config.toml
vocab_size = 735
norm = "layernorm"
positions = "learned"
optimizer = "soap_variant"
beta1 = 0.95
lr_head = 0.0111
schedule = "wsd"
decay_shape = "sqrt"
final_lr_fraction = 0.1
max_steps = 3350
Each number is 128 + 24 x the weight over its row's rms, rounded and kept within 0 to 255. Layers, rows and columns count from 0. Numbers have three digits each. The size before them is the row's rms in percent of the matrix's.

# q: layer 3 attention query, 160x160, rms 0.185, rows 65-95, columns 0-159
# k: layer 3 attention key, 160x160, rms 0.167, rows 65-95, columns 0-159
# v: layer 3 attention value, 160x160, rms 0.193, rows 64-75, columns 0-159
# o: layer 3 attention output (transposed), 160x160, rms 0.156, rows 64-74, columns 0-159
q65 101:118139135140131107128114150100141100105108133153090163128087121121091123141098116106156093161103115082125149153152137122080091126142143095141106143137154112081086172129132137106117175106122104138146157113116086120156127109106144117128161184115147156172102144125178111143122139131108145109143128138140131127138139136136158144139168138131094136151107120155100120156108198117142142139111109113178113121125179149138100151161125108116078083135106100183092103148125110145132138122148151
k65 094:126111083083124151120137132113110139161144154079129154118142116172144112157153123125154103124090092128132085143111122128145135130089096128133180105108154160166117127127134076157171158113119108113120131102115121080135167107151134168088095083135079106131127127154143140107150119153105101118124121135130141132126151149152129145097122157109101119107183149126124120112121135110103103150103110170136175164108125112098110175133108119149113163137146139132144155083115139102111150061129144
q66 097:142130127093136149136151119140142094166162077078149154101173142107145130108130152150082145124181143152102114089113124137154165097106077152129118114115123087142161107142145128141108136165113144159147107163142138173082087086160123145161106114141129120112134153097120113137113143073106117129109129157148124123138087122146138138159108099165142135136147135112152083123130086127144150137135112138095123148121093072092154108102132147174141113105118140096115116127117131154151156155141113
k66 095:071113120128100116134126093135130141096127161087137083110152172150125154108101103139157154115145094102127174157153095127114108118104140126110100138159102175106100107104118116132159163112079148099135142120082151110134096088132176132113134126168104125131088128135107130124166136148131168149097123106122105137077127116144143082138091104096121137121130151097139104087163153118125136118110148131088102143143117159136129156076133121091124125167102153164113101137103145120097131139145118
q67 105:099131168102094147152110157103095130123115125136070145142162119111095114130146123124161155167107134140160093170142104132139095125109149155108127121066154174094148119092150123141107098087099125135137092119173164113130113171104085123135179133145115081104110151122125180131105137143138129161132097141134174104129144109138132074121143120128089142120158165138096122114132139143105160113149147097128134116160097140130110134171111097123109110110101117103142140090131139094122103125111114
k67 096:140119124105101138130097095132135117134108090112128175126165140101145134208137134100105122117126147135113103099144142129134112143127121143155114159107099117114134131115098125108149119126116113114134101157149101164103147139138066171109138080139122078121133098109117153141142156140150103125127119190114159119143140131187099097108092113088117127096135158117145151138149109182145156142135152147144129141167165083129087097114131132165104122124146099116139097113149093148130127090071116
q68 104:169143158113116131100166167133093126145139130092104147137146131116146099163114171148106172111168116157088088103107139148131108105107144138099118130133110129170128120143112100124144089148129137139136136139152135137097108105141101117129133131140105134163117154112147156165122181119146138131108113122093101141149097131170130140116108127162129121104109127118123068130110121156095167128174129137070091130156126116115139109092116145117148058092073146094130088111185104150121128137130118
k68 112:144104104097122107117113088147146105110106115101173138157133122157119135152082116075133138129138125145119117132173120134126114107117144118156088157111107171153127129097163107110136157126123134105173110129122109100110116131147152069114150056114081154174121098134138128104162136130156085135156160131092104104135127132172116124177110120105155115120147149132142100111156128169133107139143106166113129177128113160133118154107129111129164138162108150165163120125134102115064133111136117
q69 079:162140133130168133110154137143161128106152122160137140185131119125135117118099133135122176140165084148128078117106126143106108130159120110123121149135096143136143170114104097079096136124120061142126116164182150187142127076070110149129135131109160135105125132125126148143099197103148123141089158124147119134173120114147097149095131166177101154124114128139144120118114134126129124114128145077125133098153138115147124091152131108128123107096115131163077120138145099113126122117118140
k69 081:107089099128125098172151120140051136123140158124131134144126127153094140184120162154152135109097124130169157149179153130105118109127145088110122126138137101137138154122125138146152171152123113136120150140101126100137114114097122099116133154122099094139158092167139130133173122144108116120095131085142084147153127168099126136176114122141129113156126103145131126134121146089155112103150131129145125150115141168168110144170103080082118126144129165150115162141157121130056119145158143
q70 083:156121161130091142141130136099194154104148103162120119110122109111134115090174081145096123140095117084137139150129139135112143143097130130103138138115124163089102132123117143167112151084134110161079122115126126118188143103135123179138106105089151131107132135169125109125144099142110136146091131096103150137088152121160104150114138117149148136137122118138067157135132149136133108156151154153143136105181145145133100143124127144101108150174153101124085143133112154106135090181090131
k70 094:112110142107112127088124110147165120130115103117101158123101155109152130083145116097095116109125146099091102134096165123144097166168105114156133100095147069124149127161121110124108098129134123140142118128147118139112154170154094153119124134155119098099112122131109127137082136087158120164138137177106138097181125156160125105097119131127151099138140141119169132150145115156110170144123126150115155130132137097084103081145124136165148150099126089099172118106164103144151112107075102
q71 095:157126127132137130137166134098166125125118125191153100160122133124127120131127160151125189106192152148130120138139134151128124117159125144132137136124065148136162127121098115106082082191117139116138119119145139141116097108106096119137132145134129152135140107113142131162125152129145126124123118132125056125124127092120133163138148163146115178111103126146137132129124182183071123116122126095107134120112114142119150095127172097119164065114124104147104120118186139153125156106142147
k71 104:144038110084149108097101088156123126163101137102161122123093112114124138125167133096138124124118111135180111146138145110131149130100114112141143100101152144167154159134143113158123113105158118115194104115142147059108121132167138139150151079115073134144097107116097123093148173138164119145102107139144101119117142130147132137100125161099127122151154150139109109087142108128140119124131143137083140148113138130150121143100140137140150156148077143114130136100141113120084152103135136
q72 108:109136093150089127132125151129116123107146163158159114138155116122083119156114133124155132159116161100096117116102131142090103144103159123127148130133126139122092122107110052127154107090154141118104165103128133128148142136114115143142138166101149101156110120124161170154113166181151153131099188072109119137152155107117075172100119149111146149111166137126099127129123142142102104121145149136134121122101189139121163142102112111117080123114149127118085109150128150088129133108084129
k72 106:099131121105135132114138139136141160123134094117134148105154147148100125142115164117140126150134143157124101112144144144084117132083109138137100138132165075189123144150119143092113135136136088167090141128116095147119173146133116111166139137125126149141120114136144119082122104131154114089124143103099161090103167164190103107129147157095089050126146112139082130167075139163129121143106112123130101152102124116107161124144099109113155152118118135138193124128115111159108125105127139
q73 088:123130135111102112157116142118129102119113131175082149149119137102103137152146180135137167149133153123122125162120146135144084122154114170138107141094131126129118130138132152131095109148141170129155116125150125120140085142142089117148128140157130111099105144118119159144165143137102138101147084120132129123104112094091176117129142112101096143130120145155120173108106161097116065106122134093145117130125093185140122132174162114096180065116090114158112148084141167146096150160139135
k73 081:182087129093115153085127087137155108147140129112167132119121127137136146141178089108103086130137115152148102117136101130150160134115109132180120077121089155144154103141090109133140071110161115106166113132158118139120150144163127182128128073127131167150107126098090125114127121149125104149124104157115146097131145133139148132104115144123135149122140173112126162075131091128123139140167158142116149120122137072116151150096118167176112133116146110117133104092136122120139149090108112
q74 100:141154148133134139114142144166165107152187114151092135108117093151118154076110122175094099109171144138111143151117105121149179130115110127108087123147123078132102153131120106142069170091147154159146096102119165116145137099102075169176108124091187133111092154160105145143153115109105137099139127121163144130122109128118153128127101148141148109160138159123123129164152122109113115152126143135116133121112093095129155165120146144108093142146140108144098138121116132130135122172124141
k74 094:122120110142069113116110139193136116109163168100117144143159124156140133147132109113084126135104134141121179134099131112138074130123127081123131142158154104138127100116148113132122157094080108127157116156144112133081114131105127196087109084151134131094150113114138130116141076117111118150118120098102166122141168117129173107109114124109140142130135128124132116115098118138174131179143112173114149145103126146112126150116120075077156162117149142137166115160114103130144120154104157
q75 092:094085149147156134162155158124087085139133145166094162181139116107124141110135146147153128125176144144089116110151140077095135123099142109114149141114135116109115177140158111121106130155089114128154083109166113120178144140132135135139147141131118136123144123172132126124101139111127143115130137138155170076136142106155132128109136125127079097118128091185115116163173123132128107117139110153101135094156120151135133121123134098173065107124094088152104118181132097144148138136120139
k75 088:119101116146115143145143141120108159101150128141088144136125154159089114194106156147167139144149127122167109123137116130126112105106180132118118156150148150083096128116131132144129134122137135126131159162075159107143101104110132123114145140117111079177149106101151132147132144167119110111132129111145102167095135124118116097183119125112123129111157133118113142105118108075112126109105130137158122132153136179154067141093162102118078135143140157101164092153167167103087090122111113
q76 102:108116106129158152173115148142105117096097093150118121159090118087101121128115104142186130159125125072149093164161127141113102124122112148120131165110111164123161154127123134119096135112100141141143154091156137135165127169103080126094138173135141115095103107123098144153132147129115133118107151143144141098146158127100145124127147122120075141142125154171132151119139158122138103144132155094162164084124166116125138147189139094097082104107113152153104152074115106123123124143141113
k76 086:132122151140130137122129149143083111144119172119116128152178105134094099163159158144173146124093128142136124119131117147089152122097155081109165091146099083137153115141140111185157117123134111140128180105115116140157147106117179130115123161105131141143167144141136147139137131166108138078110091104161101149123109130112151112104141159114109141163111119101096149122124154087131129157122170117126127091109140107132141138116076124117129145149112175141091170126180103107110120106148176
q77 098:113125164120136141109101097139130154089081085127090165183105117116156126119090101102080127094110132101142083119126101166153072152131154076145127168093139144125135106112124102140136147103116091129136157135159120134102147138168164110132166120119131105133134140121121151122105106169148102155154119134092142127154141138135111106111167114082097185165104150095113157091140121132146168108160125134170135130151150123112121098136122136112153134139145148132170142117145120129145098094149112
k77 103:133182126130135132163119129123117124141113138125118161104135139089159114109099137081112169128166155157102126141108116100117132148116114131088141098147088124114154136143097116120133125140116154146093082146130105182095104121123117146163107109136139090116157116156145128111134152103119126159182158161128095110142116115225120137125106164127132142073162118143163100126129130159103142170094132133102135124139120058130145121146116120164105125105168090115120130145129111144129121170129112
q78 078:137117094136139121128138166103109119132100183179147124168143125135083158091129127150194121137165139131120101154176136140113096098139139131105095121137109133143137129150148096106129094133118139117139137101156131121139113152086117136117133157135122119113127101130135132164137168118150135105153117123151087102147168096135096142138123130130095109104119130186124134172140124163097143094106128102141124093109171141139176103169142089157082089126138081121127122157186108101111152144140153
k78 080:119094121146152097174151160148120172133129146140126107135139128137096111149113178153200148135121119133186145149138126127112112116102141121107132163148140145113101156094122148162123151118157158123115160128088144090175131091067159115110108148095111107128170127130149111157142135131115083088091113084128110157111136125111116122159121153105114113134129103129105124129099155078133109101131119096127119141115138166182105155115119088090132140147120158163100150140141134133088116105136157
q79 103:150146095107141123114158091152140139162127156077131102063119139150117110164119134135164094119143151162056159118137167116100160139129155137161127090157118126152090113146143157149139090190137155100127115101080091124109140128137158141142138103151110138145134114138137117133137093133113110105113134118149118122112109109088166142169106164124181119107150096114137066151116128103128093129105137154124130173114109127133121160087139119129125116116147147102109134145134149150159169112133122
k79 087:128126138122132164097108141142140118126141127139156107120122123155159126077126111131114111151141095101135129082096081110169153114127116163161094149115142134127119113135164112131104113101110142096167139124138182123130121148187155108152139071113181169131088169118094146074087127117143144151092097111098184123087117135103136137116138107138129138139097152122132129125116107110097121122120112117105142137136118127116167118078155179133127150115104110111169087102094144150147155097132144
q80 109:105154137138163159126147141119116118167150115109153121158158118132151179100162141146086186112156117149151094117114133174126143085105132110095133150113095142141174133080155106131109148097147115135106091164190156112135109099116134116124118090108098122133160113119109141107149179141171141150100129125117116150170110126127106103085091100119147104139122128133173148112115100176129168123132093136112159115133100116128172102145130125167140134132119119087156118142144127084132112130131115
k80 107:099099139102141076111146106129135121152158175091135128159108130126103156163126092104066137112104149165140108120131126129103109140160149125117163140099138115156135139104128130137137110124116137103157087122125115121098134151141116166100137092178086094115128121125126105126162170131135120126123163188147098122152157116128126133148127096107105125129143141129174134105205110166120163093149144158133118124155168136154097084134152114122167116127100139112171126090130109128126091129120084
q81 080:139173107094109123147083163134121115119157137169141138120124149123124110174134140147143168133150135129091169106113162168113137111114157152142111111147097141139116101111106093135090098169128180118146124123114113131132095144090088120152092129132147157152104096085150137170134181131096133106119138111106118147130097100092142166140140155101151140126141143092135109111091149146113104133072154084103103137122117116117125158119129151104141117120137090140086094100155181146116169121145139
k81 078:148111133087091112087125096096162120118130143092122153113155121141148146133148094099096136161127119144122135125117089108144130108110113116159129101106141143156133113119120124108116114088094148126152097105153149090101123136188134119128179084153152157140086145110112137085114142103162126156140099129110176096110160107119109114092144143062143155136150177141110136095107124131108156194121110118135130131119119128120142157097130152143180149125116123153156104087096096142142162108136118
q82 085:114151148181100118163099138081155150138133100125134122109090098081106098145117133173115150112137200093153088129138139132108115125122105159131131176120117153103157146118109141166080095121116178112098141119128156100150141083135087123155115160121183136106128106146158141126128079143086140140138108108119157115099134115119111140144129108110166130178113108147111153119125162118133078156116131148146133119129122148119113124132149142119112112160137086148141130086132133156128096169115107
k82 076:147152139141123147066099118144135113115125118080137148131111143139155126101146111076123126113122167144093087143131113159165153156126145144155125088118110125128142104159121088091131113094110091132130100116145102148094148158182141170158125099155118117133123134089094115099090134166131120141155129149103139080083125124149140123077115137098131126115141145097122128116160096204101157151099163149109146109122138104087140119108122135174129131113144106097149129088142116127145141102102115
q83 095:106163094135134148143142133113122061126143147149142135138138144152126139138116166157096131115176133144091125095149152131129140101167099119110094137162088105156152140157132088115102120200112139105145098121126145100106138108122119138149116118134072140174143111113144120143148152130126121123126132124127125078083111076106137152160131162146105126121143097139159113123111143146104139128105111114145126111149076132143157123104165100159187081127127111114107115156183113130133179150153157
k83 099:124095112103122121091100120102127139145145159077104134126109099134154136117129113143142142123150094168122119122116073109131123087124148122132136104130169165150105133115165133122128093109106120091147116097117184098114143124139194150105087101148111138171132162120094131087138115115122135141093110106149141129091131102145147117083127130077095128127156140134157140113108086068120124117134119150113083154130146120171128140080165157099157139152123109099137088131092147120106108092131125
q84 101:130150153129130114143140072117118116133091120136103100109140091176157103124136146097126159079157117142157119116145105141112113111125157103110133118119095121147188137109155142125157115124154101079131114175156112088149123124119162092110143123150098128147161125107154113121158106125128114131180095100115132129151099132103115080106131119137150131108142137153188167116143151194182150147085130148132099146121127161115126100126122131157149121148134121112176145102125152114119090090155101
k84 102:136153132150128131116133148104143111136132138187141096118097124081084123109100090111076130136122156124084140109164134195134177091138130163145136164118096160135130128114121115140135129154128178071129136101140132166133100123155133137157084109093134094106140120122126125115143118126075156100163132138141118152134118082114098140154168152172116143121128140122136129084153083139137126096103131081159130146152139075157124120129103162146078113113109129134106137119119136117112101151130115
q85 116:111140110103146141118146150136119109075093164142074148122122154122096133180101136093140117145144100144111116160116126131107122142127151132134110110093149087120090150132110135083135131122119115158149135131086078131080111169120137123131173137182116113157128163121120123122156156087120089145139110168136162139135113162145164112118154155127091170088116172133165094129119126127133166135113113089098102158137145090121124139128135103137140122065135151143106139101108099134098101162127100
k85 106:105128122082126132113131088103163099152114119090151104153134100158113096132120131131128134126148101127124121135137140160115121092110148141124154124136097194152111094077116093131177089142104141091120094127119138123146163122111126176087119080100101118137116098138137142111180133165154151162100083161136130177163147121107122119108148113136124169137120104145103161098104116092099148160132119157141161129119131111152148155091122151154109140115113160132139141106161131116079124086147143
q86 096:144149123095126106098117162091118172104154128152113165092175104126089134162134105122171131126114133115126174127144131132091091168125158122139106140153135131127093135107157105124137120147163082098116146139128115139130130129098146072160145144121102124179128123135172136125114164107102091115172133118123138137143128095129096119108132164137139110079124138147090076192093152127181143125134119095117104094141098154145120133129128101126079149143128145147104121121091121153091131117098113
k86 100:122069081105137159174150135097102155145128103170116147113118135159098136161128137158148099149138135112148137147161167111121108133180118112155120147117140129141120171087138145167118153167154108118121155158124115110155135143099110103130108134117134090095151128137138114152148129165135100114091113078116097143152132131138116140177150113151104126135123080098105129170146128084109135083107100101132113117133150135134108117161137103149124079125177165106101154141124095142085108096119142
q87 100:108157114104106089130139111125093120097141129159103154128119172153126123186122170118130196124132125155111113102116123159136093135164135135142078121121126118164143116108113130087093128179143098113165074158155103137078118088145125095176153123146099120127129120121154144125144117148122085134186088126123120090108119103121160111123143139137115138123118135130166146081107131121095130100102105106137127149133093132152110105128139092114188091101103124148143130131154144117115152138159126
k87 089:170085107092133150108118101098142123171175161120151107100106096095149139157145079145114143124169123135129111112137082121175168091131121142158104109128116182133143138134099094135167062094123128093146106106150160130094152134164141191127100090116120164102141157104127128107154131154107135109125108119135125129122120105129137167092134121104128160124158149154160165125151088121155118105143122145122147105125139106153139168126142156117130120136126082120117150102127142118146152103112109
q88 100:110110142137153079125133163119124132143126154116113179097102134117102127107150114152154067155074100108090171151160146107098123165126144123131121123123167081142079149164153177123133155133145152132135121102099093121161140097119137111141105138134118166155139095150165111141127124126125147113148124093139139111114121125156134121125148110175090144144107094126090123169114174107139140124110069128139153144148142139142122132129113122104079137155115133187155104150098141138158118147144171
k88 103:142098127154125168137169142117136186122151086162113195150165127147152124145136116168181069142116098087153159140120154106169140128131094138149156173145139134105110127112129098158119133106125125137132178136110118069153123115139124109115103168116120099132124155111173122130119105123097077106133104127118142116120156137128118139114149121148131097097117097140115167123126134097111117115091082111120156132116140169084127127133123117181126122139149143137120129120120146104145130072096101
q89 112:097135125164135133157097132105112149137129126130092125147105080119109137121114119185154061122111118111130122156130120107148126125138090128149107150133150121099064136127105141136130146136149160116101158128129134090162200131112138150144143191126135149123089120155117131123125129145081134121152148122124152139128146118137105135139093111096101108152087132157109141153150124087129115120133162116161156090132147135154145159163161136135051157181129122147122169122099132111101121130080117
k89 101:125107105147127125139134172130102152121151103150098112154138119169142129112155181112145131146156119136113134107124120147165105147136147147114152117119135092144112094147141125142116135132200085124109139144131097171152122104078115119122109161087110125128200151086126131143115080150096119151115084091114115105127093141150153125109156101139095130135101090085107151144094124130145148104098148117112069114127127117132145114151134098109146129114183124144109139140119078146158138158149169
q90 086:133131150146117153123132112105163112132120104056177109081122149137136156090150122089080137134142140149132181128134131162141171147164108118105132119137141156116141068137162155132144150131124137152091133144095158116062112143167153126133124094104126106128154176119122123111103107132153135144163116155142090171108094135114155136143115131141160126104152154120127127140128117147121133148108106174113135156100095154092142130118122167120181114126135136068175109110116143121146148116138144
k90 079:115156130121128155101110111139177116149137134111126128098090143114141143081140100110075133103128136142082129118078114129134144170119105138103126118109134138104136148128121134110096110137105147114144081121116139129112145122176120133144129084172126133112077109097081127150093144081135166144104147140123133110120161149169155122091102124145125138104119170107173105137166106153119149159130131150118124110154154076126143101093146155169116116142119115104179106099099125166178158091117126
q91 100:127155112096150159092150105165131085171131103074199093115156135117157120126161180167106168141127136144100156100103110142145156123105101142094144137151107103183138106134151132131141125107162117115121091154120141136106126100157124111140148070133087114160134155103125114117144117143145140112114140109112092148137103135139114141115097114172150102101176115141165112094088135135094130172106117141114136131111098092157154131099106115157143142128122133100129127153129150130110161124154145
k91 090:129127121155133139124136123113072135112169165155127127164096102099107166107106108172130126132103142088108158112120120115103119108150153131138089154125127116148092110134151113086180138131125080132169154068135134146126144143090139114140123168138125152124092178142096160083146109066146129113102134105113132148098128136125152119110137118145116106141094109123134127147164127066170094102150138134117087115156168138140125139138165119105145126118089132154112141168123122128178106147120104
q92 083:142111138144133114130125128145105110183122118111149104144127101128128136081149137154085101138187152151093129109156111128136183110143102117142121153133123101122162110149149114124105137124129154166136124144196158125105113117128152117129124169111108100114133137137089108150131096115158147097143142092103100149166148138145104130142134130135108105135138119136114134165125130185150161099100098131109073136086164116100131118082171122151112075135102179092133141141182109146130142164125154
k92 081:136153146138130095182159146168117163100143178099158122120152127147100116144079124134136142121164090119132150139166126109094106140127161107107102146156154139132111137115114151111106166164120176109115123118056122101134148071084138134130105145142152132162166107132113122164164135110107118118132147083112129126098147137132110108192101157154113115109117120144090098107126125128133105109119131145081130107137086159116135145149128102112150132153112163123111131195121133152118140139102121
q93 078:137106172194125083113107093136142115164120097153113115168128097111147164100136140192075136075131095101131104119153118135162114121158092130105121142118114098118162120158159117115103122070113147159116139148132156105117152059119125108141136152107108116102143158128132131129071155123103140109157111100116100127131099095115102121135108124114084132171116123121127169115156142120109141114118094124121118108122108125119157103145138153149132119155123109149159147113180115139101107115154144
k93 077:136146102179147111169145138145089172092139145152110137141160135135128135145117138130156146114150138144159172154119147147136146120151133110090122170146124097109115137149125137155122165133151125173094140135118111126147114119064137089110088171134127097160149120133137111156161116127074097114109159092154083162139097134139132145167108135150135126109121080151137115139137124097151097105130146107134113121127111161150121140162118093080113135150118167143078175165128126128087120173134158
q94 098:114151144115107119144099122111187129129130083113122145099124113142156136113161164136097148144101160135129135116107117111135116108195100121082078150132151126116184124139145183129090144138119165131149116152130146127113131139102102094172095117184159083104141131140101133139122133109124096141142140120095105112104136086155120105117144128106135149132099129138104144131128148142142124168112127131121145117166095132080115109088160178130169106138112114161103158126154111167102072141132148
k94 105:165152146121122136126142145124117142108134103106118165147151163092115141136118109104138138102150136104108120168164124181135094140152159103100140126128075108118134129143125144114099121173135155116120117142124154155130164157111137147145107158156162071167113100145143124186130163072142110165138157099138120088123142132147104095137076094177113114109124088126147138091131147138129122126133125118092141097127162106126150091143131107169132109119148121100123103147152137170104121140056126
q95 101:139135121161120147177089141135139135150113112127158075088121092112112089113108137117146111161147182099153133208179110137098142168118150162145146135160126143096150136099131154162091154080098143171106137104128132135129105154108128151115115131141170143087106134109115151141143110121100156097100141141153113107110140133112090125170100156118120104141177126109098121124118140166121108122101175123156140111131120097119122158158176122132140117154106135109124125119145118145146158160132143
k95 097:099126140141111114151129147171091175116125157059132144149125116187152129108122164160168075150123065088138117147109142080064097141154119101123097128142186128123134130121117122145098165135121098117106117091097111087119155095109093164120116092136141144119140142116138128157130155166082103135121107155112126136103127151111170135116122141117151140147121127137120101123109125134123109156141177138131159092133120155136094136119125125141118134113121123095131131152140163156164169128126137
v64 085:182119118123139142086121150109125124106120123148086127112120163089115140130075114142121150136098176137133121109105158156134164131138100156166159143122164090171119118137125126149104170138090128088150135171135103096141119092137132111099119136130127131085134118112125118130090153137112085115145098127114095121162145130110133146155113112225166102092108129131163117160140095119113131094123124124123162137131161107153131148132141133129132171153118149111123081184092142126139094132120136
o64 086:095116099126163138169182092144118101122149139133164111077122096157156138078161095133146155137134104101128154142149120111110104144106135109147120121115144155097113120081119125175156097120145128118124145127119143105155131150117133158155128057131115129105111135118148096129188101126128163076097155129140130170115119149143127168082131167108103138169178152126120113077122162105144145119106140107126115087096128117158155103136112150138119100120147126111144167139152127141113134097119129
v65 089:138146102153169152191142108111121119110102109165121148155120129135141125103125129139074136109153157143119081121127126170064128082098121116147169102127131148169124153137086126121136120128129161107145135113143100121123153118123149119121113100105112108175104156132154121157134117121172088149162156121108112117128161126184097105133150134085108143109156127194117113137132119106116146123083129092113093137107160108162171139130094153122161140087119108172106116116119155129123121143114098
o65 099:128124128146176144111148116123155129111110192132119103143106100113082105147104123114149078181156115100165182131112154102127132122160145151135125161162134066096107092109121151092066135135134132183088116116129122137116095121142115146151106140153151133100113131136109142128097114096121163087153146141157158152109077149120151113133112152141129116129114106134116106168119155123177091160130085115120128108139110145138127128136161101122141138151143114119128181125116119113110127151171113
v66 091:119183142134120131165147113146120157099143140153119123097159108107109167139132152146156127148088158127107108140115113159132079125073145118115138093135147150125104136163155114115146150137121155137140134103101126131131096114164140165120155135135126143139095144134120103136140164128127124086117082133175121153152172118204102108118113090097127094123165156130148160122122180164135163142090117141102129155134137116100121174184092114152120137114114066123142098131110150119122105126109143
o66 096:140126080113107136129135164105149120121134104141160118138102091130122090139139142104128114119153138166157176130080100127146121114166110145113111130093124180142129086123147123109125083135138161101150118129092113113111137165102094118155085119147175130144127146114114145120092137162126131082086149124152125158147125135102154150134178149147115136127129132131102106153092136137090123155137108152129149146132117157108179069082154153128146080131143112117114107121182112136071124146147166
v67 098:140110116159127147154082159180117127139092135093110139161139114156103087135153131120186130146154185149141185104098138171106150109104109134120147126120100122158145100123141130110108109109164144144128134101148069122134095105127148166138134136127139103179103155112105114123160166144117123117155139122152100143116149138120123125099126147069097171106194119136087092121135114131121150146098155128110139114110148141158137103109108144171128174116127088126113117119159134126141098114132130
o67 101:104133160123146160114106155138128171113155115136105120111102141153147146130076166110127101179133074137113107128126122106141163129157157137155118100152121091101077135159094122110113146173118102155119095154082147141100158128138142109128131114139122162122136122119161074120134116157137139108124112138139155107124074155141120118172092123158136106147078099117171098179130121136121129131135087152156078155159128122099114128101151136144138143165109151109143096128078123142099160135129119
v68 093:145153071100132094105127099106122117096168128147106134119127140116165128165071132145112177095104137143126091107156122134114081160088151108166133080140081101123135160159131130132137125140087143134121139111128142155154121119151129118108084124111155142094120143141139131103139141137161126117120120137127133155150141151192105144129149101118132101128144150136144201145115143110085120153117106148127126135144087084147151099178115137133125160141121134120188158134087112116121109147162160
o68 095:120113159127155102135138150115102165133122161131171103127137096105104155074119152137163142131117101123129139139099142128158131091129133133099149127136108195158125133123124130111126130136139112153137129097159112079116093166067118123144116179144147122104139086112117159158116092097124149092109121103118142103157120123093138110168138152165073129137148157124125087117139134130138103110108135106132130169116131113115169165148140103133126079103107098122102117141162178184098097127156113
v69 082:082133108128145126121097123148125124112112100146149130151120153140113118104142115135196142113121150154121151121138151154139174123069172126132141112155159095116152084148115102151113133106133153177113147155132131121108135151162180089162135185143132135134074113123131101113151123145098134164109152137150129167109096138107126179069117138174157126090140096102133125124092141133130120106137087158136139146126146157118104112169117125125129161082137114083138123146102133143141094145131155
o69 098:120124142135121201136092148167133154155131116123133096118111122106142134165121147131092152130151144079107069157152118136130101116203095163108146129147119140147129170128142155142147125145151104115120129122104119120166116142101084145096126061140118119171108153120087097109139115129120120129127146125102088111147108161146127110133104095122134112166100117142155119143099109127115079135167134129132154115124138132137134138098110093201116125106096134131140132137107140162115187104108148
v70 096:124144098103117130143119165114097165139132072134151144096111137110152086146113132167156151108146116135139133145124153096123139150139176108147139168091139100123158091150076150153121150112137142108146146180111134083141112135167118085119138135131128124136113127147155159102103125120144129160125107120129101123129054167112167137139133131174133133120104107130159119094142171157109141137134076117149173093117157136106114125165122103091114094128085130125164164165142106145139127111148099
o70 095:126103154141132140123133150181165089163132174144119078102157091154117121097157139140112148149105161114125130137203094130115149132094126124118135106151136151155134162092153156149162105135117115135096070103111116134153122111107125160142125111103150150110134108126102097149161100133116144120095100127130142136118135091104147100127140143107151107138161124120075142127117123142104132139128158163138073176154089101158128145128139153135101188132127121130108113115089115110151123145087176
v71 094:147117147112115125110146156086147114124164138130108123126125107088119146154145167120084152143146100080159110131119120127160097120146104148115093124139124133136155138119155176141098123108120110124137138137159190118123116138112147128136123100105169125114158110126139138088158104097137099169106109110112142121114092126117133105080175144122166169157105087107145138154104143151083115095159119112144175116141163119102110113156153108068124075136123168158129130161171145148140128165100120
o71 097:148176139108116125162140089155106112146108117124152099102140129112161162091132122130116123083124150105101173136120148141090113147129113107150152135118127135143132138122083090109132105131088140138119135150159078145088121110108077142127138114121135104142111132107124131154066134167146152132116120110136114129147114117117175160175103102151109139128140172112092144059114108123148127177127132154151135132128079138162134144142102135112173165131157095124120128110090120139187161158152155
v72 098:094147128126127131177139107131169120161118164175110079170104156150115155106139113111127127161117138177106150128081116122113101098116157145132153142130148145142097152151114129155163126122125115116120131129138079148131123184096123106122121149158098143105118102092113122119139142134087142137095155133151088138129146146122119146118173120069129137123111135099102114179150100139126146101109121081076123138094054150142127129082102148109151144127114134118147105098106128143157108104133153
o72 092:116150126129079129119133136130085178085170092082108146080149066138139121134115121131157117143131103102165087132145160131135144146153111160102091118126156094129088123127113119123123136134136130137119125120121148126122173100112125098140131090115143104154135148145161138118095143102113103141129111152125148183117149130159144129137122155131119105135110082103135126086105141089151120134174164153149139083204149109132098136151145171140093100148156157158085158127137146116120131137127108
v73 096:161101181163103136111136130090124157106123119103092106137129128140088143093177163148132079132142112112167138166072132156117144142148123147153135145149126133099125158103162136159139167087120098104121132135150150144111126108165129168163080126145143183107120150117123127140132098153145134168110096104106095120143135132119126129116122114129174120127130107083144138140115161106138101138171110173129144142130120095091087148110137064131096127158128138109117101131101107153083147114137136
o73 089:130148095120133097123125131165118110130101105163144137143133159176137137175106113087132193127106109158141141135150085138103119097114129104115156100125166129156121076131123072116161106146170106125140101110125081105134108137105141117050144127123114103138127096121171104112142178128096110120173145125142155143119122132083126114124101123125164119144094198152144134100141144112118139119119136112127097109098155166165158137149090145117152122148145136154131141143142147113132151134114108
v74 092:182099151094101119076117123115134123149105107061115135111139154169196089125103086143143171111157116126135101110106143122140141129140143133145134140132118103128138103101117155126142079154128129100128095127120147157133116094163163079157137139153115136134128115157137121194120126106119084173124144134117117116116173136130155163170106150107161086157107124155117119112115135106114134141121168153145125111097154127099169114149098160174140144125146127136138110119107161125128150094136145
o74 086:073138103145159147145130133106130113123127154165172153138119139127095154147153134098142102129093119164160141085178123141098137116148113113163150098160155126140151126115128148130166184122142114151116116160137088070108115139108090152092139110146094122162117148140115103074182100157119150146142092171105169165137127133104135133133141127118096147113147117085153094141137122109129130089128110130144122162112112164157112143136167114134125117126105135088110088154102121132128122140097085
v75 082:129089115095134115130134095152105101111123106108177109133142101173133139157113125185130146126125142152119141095153167146135131140095145090117109168127144074140107131106108170076138122132113108104119132117144154123158144120101131142140123081109082086127131125107159154093105134088170112140120129140134105163110112130117123121131054159151133094078158113195137123139126148156125129122107162117144068110095141136140142106119100132134132136117180112148108112122124105153094142114112126